Each number is 128 + 24 x the weight over its row's rms, rounded and kept within 0 to 255. Layers, rows and columns count from 0. Numbers have three digits each. The size before them is the row's rms in percent of the matrix's.

# layer 2 MLP down (transposed), 1152x384, rms 0.0383, rows 1050-1099, columns 0-63
098:049143092127153131095121118160137117153161202131127163113109088119118133122131120111075110083127133096148120126134148108115147080128104149151162143175125131082128089153112133140113143121134096
105:133160125143121128120098128135153146115127091134116127114108129126184116165110114167161123117156144133076118148057128123119130118137104128139139153154099156132167106125103174133159105144161093
097:142180114131132118134134177172127166069158116116124149129146085149167130138150085176108143111168093129080148094134085163155148111080153124130125138139099121143093148100152141146107135120113149
100:129166123126148125139140159122134096137115116088108117125117106146114094160159168135092121166152112115122129184107160118139148195136092074104133108151139127118136135136144145141111152140129106
100:169077114161155130090132114139134101095098064116143119177125150111203123137151091108095126132120161144129141118092165136148122138138144133146129104120128144124144184129110098151119104117146151
104:142130107096133159072150146113138111106148117090142123123122147149169159115166111144161140116138087088126141147177122116105134147133099090116122187151137143111117143125137127132134083129146103
099:145104118138145166118127106118107102119143144125091135103095131116087143127152113106092112146140136047144123107132133114107120143093124124094117098180176135153095153068118137097094139172132145
103:131094178148109120128092086124111146149107160126150108120109114152170104141167131127136096131132138146144152102198139111172114149142136101090135129147161135167112096128108117177163115139145154
096:171072118116109116136133111151143093135118128115149155159129095120129148144113114144132153138113211137155135110091126103113130097116153128113124161155125141142128118109108167106135162094129153
093:132180145128137117127121136099161086142135149147139157088087150163169142137101122151120156147146120113125134128111101160143143124124161143134105174150129110138141123102133166123133144106138157
097:123132138120116141150143118154124122138124127112119166122114177158058095144103087157147105132126117148080129142164126131122103115120127088131127135134095138102128108140115192135156102111117166
104:082110129098164143173124137112104102180169158115151111116157138134108144141129163112113159118152110112128142080160123122103097084111106108139118148139142129136097154104120107129164129091098147
108:139128130128132108138138163141093119106157134134146135133118142201104117115100093143124144127114109136137157111092126157154114154142144139113135118116098134140136137145137108119139095125111150
104:133160117137120141160186159128109121117160141120162099151125172126140080144136110128115108088095135119148121105122151100128123153119153091099127083130130166122145106121119150150128164141157136
101:173133137155145122132106120129085121120189114107081110161140188123140150128107149126154103122095140134097125119117082118150146146135140121112162100111139122147159119158158089114137133134131135
099:139109155128133107083115106129145122135128130119128118152134115118095108115151125116135102142104103107142127125109122075122077114108103139089129114109128098134129089116103096110141104158141120
095:147123108110123127117087143144136130134126120113170125145121131115190133121145119093124153162118149127139105139066139123124132107128113097083096153132125108137106125140130114150086103122121111
103:099142135127151118109115113124100121140085151158112133146152145190141132142116166153105130115153118109085136131144116112106116152121146143187133104151076110093133080120066157137124135117109150
098:130147149097068136100138147104156126165145165132123123114133115144149124093110129136157115115130144131127090159122152101087190111124137134138128085113137095150162129143168123140124133190099100
099:187115168114114165112158087117154108099101064120103174088122144077143137120127126118142114158119153160127130113123162114150163089107131125107126175114140111144133160133146091130074093162137150
101:127120114137104117089125098107141140142152154159139102091166117093146128139130082118140140143125147139132084097096146142130151107152137121155102094119143166097129109125097153172104102116069099
098:130155131110139136104110092166127159079135109115102132136122124130165125156189118113134128116128114135120110104128144116099149150117133087145122103108107075154128159143108137111108147159144133
101:160089127130129138122130136156145136122134128099090155096124165138118113152146111173115113133097125115128140102094136145128130141152148134143128137109111161140095114115146092108143156130164172
103:131115136113135132123157099132160158152166133126130156132126100136130147138115158138093125110186110110125115124123145105165174137122159136147124174168153170153082117113110118112137150158125114
102:121116158147132136093116104118146133123136103152145173168090107130129120133127166092097114131144087154112143108096129148141110123094150132144144141148143144107128073147088140130134092131128101
094:115122089130148120129161139119139128145131129106096066152118160149121116156104162135104116096120161148148119102157145135160170153148134138145115122099110167106133118127160159112106122128144140
090:128089157134110127157137140108153125087129155133145163076097104121129165175139165151143108126133083139164118129119102131135144131145098104111116059137153140150139137127123118121086113121110105
095:146110132128126140138112120158106131127164117148101129161157155122139128113126167109129132123172081119126159130111102063153097138159128134095158140116137146109139120108151118101127169150162106
099:159106174084132126074133088156094099130135117099116131168081117148100151124167118123122105125132131149172115129115117166086164095159107115132148076127053098092138093165128151124142101133095138
106:150130146141169143101120125115156134162151112130167137127112141116160171147129104161148152093105094093162152129121152117191088119164160095124111100125119152098127118102103080134112096090136133
095:129096103143162134153126156127134115135141106098125095131093111129097111143117145118112136090118186132146101127082110132128121154181121156138142108158142136133173149130125094060110156154113132
095:162146154137128116110172137156133157111129096114113106103093144139104099140108143145163122134139142131135154099076156104099111102136180126162148117104145171152125131128117110145122109131090135
100:110115144115134122117108135116122125113157142148113143150148133127104123174145127145090143156149122138115135142194132120127191129152172163110130122122119106147123133132103115139105119113108138
101:148151114184173146168101165159131111115095109096118146086134099169154114154109063175106139141117127129145156148178139086146125124112142090105175144104130129121129124118126128121089154111131137
095:143123119132152122122142157143116111094121105147120136122134103181134066124115129133085105124151100084156099119108119120105148147114074138158119138100107173142165152120108144112112138166118156
099:168142113141107112101078148118121135131113133115161118135132163082097118120117118155136058145117131087134120141124120042129167171110129072178160081135126110113116153077106131155106203136081161
101:148107101119106108119173137158078192146131148104161107127151127155162136096145144144129106135124147100150149158099135101167098128109093081114100136152156116160141082160121104159142133156095125
097:087167115117125129140124100089135095116108155134114084132166175146137160132128122178167113158136126111150108141171159154159141072128153130135116112094110113108104150081126151154127126126123137
091:089087122125128114113111134146175100163085176124094084137095106118186135134137138127111075118157154168151126176120131166111125114146134174100146104104125116106107101132112134081157155145141152
104:150062141093152102122144127103129126091132122054105105138095153151096154156150139107161149206127117117141157132115109164130157138129119114155111128101136145134130157120157117163160106090086134
091:129108118119130163157149152118123132107154102093132168160140165097097107152158120135144111145189118105077122128134141133123165113086117127151116120106119102143130127132124154122102110127166103
105:090156135081109156126120092139133068099145147123129131116122127139122143133138173118146126135114095096097082121093079149084142206106107119115172127119112112146108090157134106144122126136153126
101:098121152175151110065123129128143143138103140079135092087132089125119146119125145125112120163086192160116120146118083118104137137163179121135135118133128126114099107116146159125092140113101150
100:157085073121150135112145143133124119112142113101147110139148126102144146134115097155091151146136171129140117127124147150142080126105150092096096120094144138136150122120080159120122118128139132
102:098137124151158117121154106139175109130145089091191133092144155091115115132084147155083151130160142112104150098105104137130147138140152164135096136125099107097139076159172164100153117102148137
101:109188108133107143115153137158108137138142139168112134153156117143157147086119124141139123151120122095153082157100105137087176153128115126138126149108096112066149160124102114154117125099158140
100:161143149136142094140149144115140150119164110147139116099105124145117108154148170095120116118161120083120151152131099112148103134116145115125127142125106108110136097118142117127109140122130139
106:117138121161151151138146128150108154149103112071156133092079134111139115155119065135145107174096123105123143127116128146128140170124117102162126094141133119133119151134134116128130116115153114
101:161155139122125164142139138187155076118100125071095127114109121083134142154143135155132132121092139085152112138160113168144149128136125141116148077091106127128133166120141072080133114127130151
102:127158142165119109139099117149106129124130087153101131166153128131140130107123078163106140128189096099151165134149144135117082086117123131150105142152121117138182177107069149131127111134101125
# layer 2 MLP up, 1152x384, rms 0.0438, rows 1051-1100, columns 0-63
106:167122167129139129096119102175122108159115129125091109092137114108138101133124111141158099095096143146138157126102114170147151116125166131143121123126145172132124124140114126132139091121138089
098:115107108122133158154128075156156083141087135115124115122146145144123119147119148087130149138105146125153143155097142111103116163180150110134109121136123188122111151127143102134107134085098096
100:155126117107168119134140128142182117140106123114127132141126154148093100114153131114126126144116158145102141120144150127124085145117121142146111152104124110137133127124182098091155113137124155
100:117159119136135124131131124142105114172108122123170122112155165128146127102117103154174122098135139114155091130143104105128124081131140162148130160160122128124094121094151123135146131107140132
104:146095147111157078129144118122123132121141110084175126060154139137115085112132142114113123137139151108096166109115107133109134166162153107114137127105144103138138138147111126149152145143123139
099:161156113131133144138109142127108148137115107150123154108127160140084169195129131170126108121140158104111144115151155121139126144160147114157115146120117131142123135098120097135108159129143073
101:118160106098182147085137071184094112181093150131130145137144113120132125138101130166144087170102158149143117122126104136159125134180133151141110139128156165152100108109140120125156117135130139
095:119142161135150146134086137151168196105112105121131125157131087137139150143114128124100133119149148085104143150097082136115109149124117175097168129178167109125103140120124112136124144135099132
094:098136095109118161104115139186044063124142164101131104108113090126087139156144155157129149134160178072136136130117136132165086115134140116155122123120119161112165142120187136161143092122125124
098:099113111124124114125154122181103126106084154118094126132105146077103112122112088176145103121147124106110124114121113145099100138145149165122118135100170194121152128115127129146110127123121154
104:085135091136140109121155144129109107138098149139096159097162120159156130151101130133133139126138160112143163128123110130112124115151118147124148165159199115165096144106154149153123123144138140
108:128136119129155144124141074145142123135117121131128155125131104109138080135098116103130136108104124109113167138127141150128134089157151112126118154163147156145123175161142132156130126127123130
102:137110133121154165145111115151099167124096110163140110141144123124153098122069122123133136123154096121137124159122164161121085141128123137126108130175133147130071110107113091161148141133119124
100:130118118098108122148126104144142171143110138122153135104157153096123141127175120147151119181154137131123109135144149159138115094127177086152131187106150124076165106147127133115064138117118099
097:101116139146095105110094148137123132105128093120094064168146148122145112150113157116142082108138085157149121155154135155182120131157130165103135125160164131139109151139159164128090152119145091
096:118109136132106091125166125157098151135112183164119145105162172119154065129124074111126178136139156112157138144135115112132125096136109123143146135140147143127162184147120112150084150132162092
106:161113129107114175086086139177138109129126126116151111172170134078142132099149150167109089097090109130139118126127158108162100163177116135144137125133125145133132131136132121128113139109154148
098:125149090100119133102152046161172133115129093140151104113119170130141109143110111125160086126107146137097155146163086124150142121157151121120107139181126138139124142140166132154137137097127116
101:121127112165176177099137144150168128120131122146115099107111139137135117152101128180108103095127123106100126140080148114133154164130118129128120149128157133148099121121175116141127098120141125
101:098158101092150138166097122161088112104123127097128122125118156130144117165148098125149164162121144109164153157138134097166148130103124104183113143128135142091134188129142089107152140100149154
096:109118119132134161133133120165110149100127117123191123153147108127130126149119137123121139112114154136099147108111158102108090125111103117149142111179106054127123133103152077118153201106111143
098:156110125116133132125115143150142117116109099130161136104134177118129104119142165159159163081141117130093157146111134116139111128152116118070108142110135153129109113105090122106161124124154150
103:143152127150180151127118144143112118107104111117089168147133106108102116170124075135106109064093110118151146151128120112114143124139138154108105169126161082096134142110112165119128090119160145
097:122110117150147135140121079156143086164105111108172081119177124141143084139081101088143098107150094113119146128144111162118127123146146117125145164112131124127120139085126112104120090110122111
096:131159149138119183130119149136103149151110132122130153097137134108182092147129143119117153123146110141136145118156087149089125139133096093116074145146130118135076129155144149144114080099119120
094:157203145089119128155125128138124131127125148120121127149170145091138142094120119121141145148110137124130112131161139116125112113157142108174129141147121125125113143133110118133137109150119131
098:137116137158187106144090146146124157120129115111099114155118097136114146133124098121147146143122155163140144129136135128173105140160155144163114157136115119131142118130137161096141131118113146
099:111175142119133165139122134131125167122110151190116129124136133131119138133100139140133096116182079127143136101140147101174098090144142123149110141138115112132088101084110104122149126092125106
106:116148079139109120156105087132126133143087148153120065137134128166156099139151101136137155119148138149149145116127145134124096069123144101175143149171153144116139148177121117089127128131136113
095:094103149147130148125103102126089097137120129154122127126150106140126150137110111092121140131150123132186106114123088119147121082124111137132144168140132112120111095140115094122110130127145123
100:093121161140141191155123064127102138139137102128136141141138166121164137138070138144142135158116120130105085174139114138131034119111104159134112117182108100155112149169127130145141085131142121
093:111105120126161083082127116157173145128100121157112106133158183176104154077096114132140116136157086088157109137110135114127121146141111094126137160174131122155127148121157128114138147113114117
101:136111151137131127163136159114123147105105110140139126135129138131124135126120133159160140122099073106111152140156143168127146095120097120130099169146106085098130126149131164136130111124134145
097:153097133136158189118119120145107080151099146132124124150139127162153114149119159101138126166127099141106130133140147138110104107131116161135121150128154134158159117156187154091090157137098165
098:150136154146157147147133136137148094118143095138087122086138156125109168164141088125144159134134133123156077121121118156096102126138160083143101139123093129098137113138135135114108085121130106
102:124132192163166153115109134137140161149099144089113109117142126114182146120131132146125144161106100157128085112121135157127100103148140114155141118182130145144111167123127144111112103149132149
095:107150135144128132090130134125133106148123101106163105111108125124124158107123138125119074107148089149124130104108147165131133129149162135145101126166159110113127162140107130137121130125124100
097:136168130135165140160142089137093126124103121140134133119150154136142105104115130105191118154116127084141131154101084132084110126118129177173142148180126202131097121142116155146114134139108108
106:141119150144123135105123132165141147133119168151149108150145114105152096150143119109158127146151117133146162108115116142095096141147137137111105163136123139094107161107104099156100171123115134
089:122123138123146121084108142130147160079133120149081110180123137114176143118145124146116142124072087124123138137111092117158107116116137141166077140157132128169146152146122135096135130112138128
108:105106131154103135123103111128128156147084096114148145117155149143135130146160147157122121113122082112123102144119119137131122150166136143175131108144148126135118164134117143128124136112162102
098:151124127152147130144089140139096163152079093100106156187131145109131142161102120164123103155148111109134124117135151158143102070159132147170088113134129168139142087094140135121145150120119114
098:075083125117131169145122121138110102135099144074121088110127094157114123112095080121119080116122117132118090110084153154126159147176130131145105130118154107139126147123133113092099141135105149
103:122178137114128143156138137128147157100115130085136121159176120121147150104108109139080133077128134163124128113123092142153156161140147123134129156169148109075115122118109098153155137128119122
101:145144106108134138139098128142126142184117143085146136127159153112120105183125126123153126124092154097125172114118156120153129137137170164123128155098122122130097136145115137085112132123107112
099:126160124077122111122098114139126099126088150120109147139171125102106134140131127153119135143158101148128097152171121156143114113214171144177053145144154160156135131087127166127100146115083159
106:109100134137112124130118093142111122146082131114162143117135125113142145124080146149158150150139103087084109124138122149068091118164149120157104145139125135133139121125149113137083175123137152
105:135146153117168154147145119113133143191107167101154131108141112116181100121103134090175102145101131112154134125098136166123124137142157095132135141135138158142113128129114115146120094125097098
098:132125133132141125147127103142135117191134165131149172104138113147096162169110145144127120118104199151102121129135121134102115120123134100108129147122109122137102140165148107130136151098141101
098:160139161136129105121117106135136156166142112156154097089149104133138118133113156106154159088128151130105103143113082115174092116119113140116163136157122113090145132141129153173124086096140116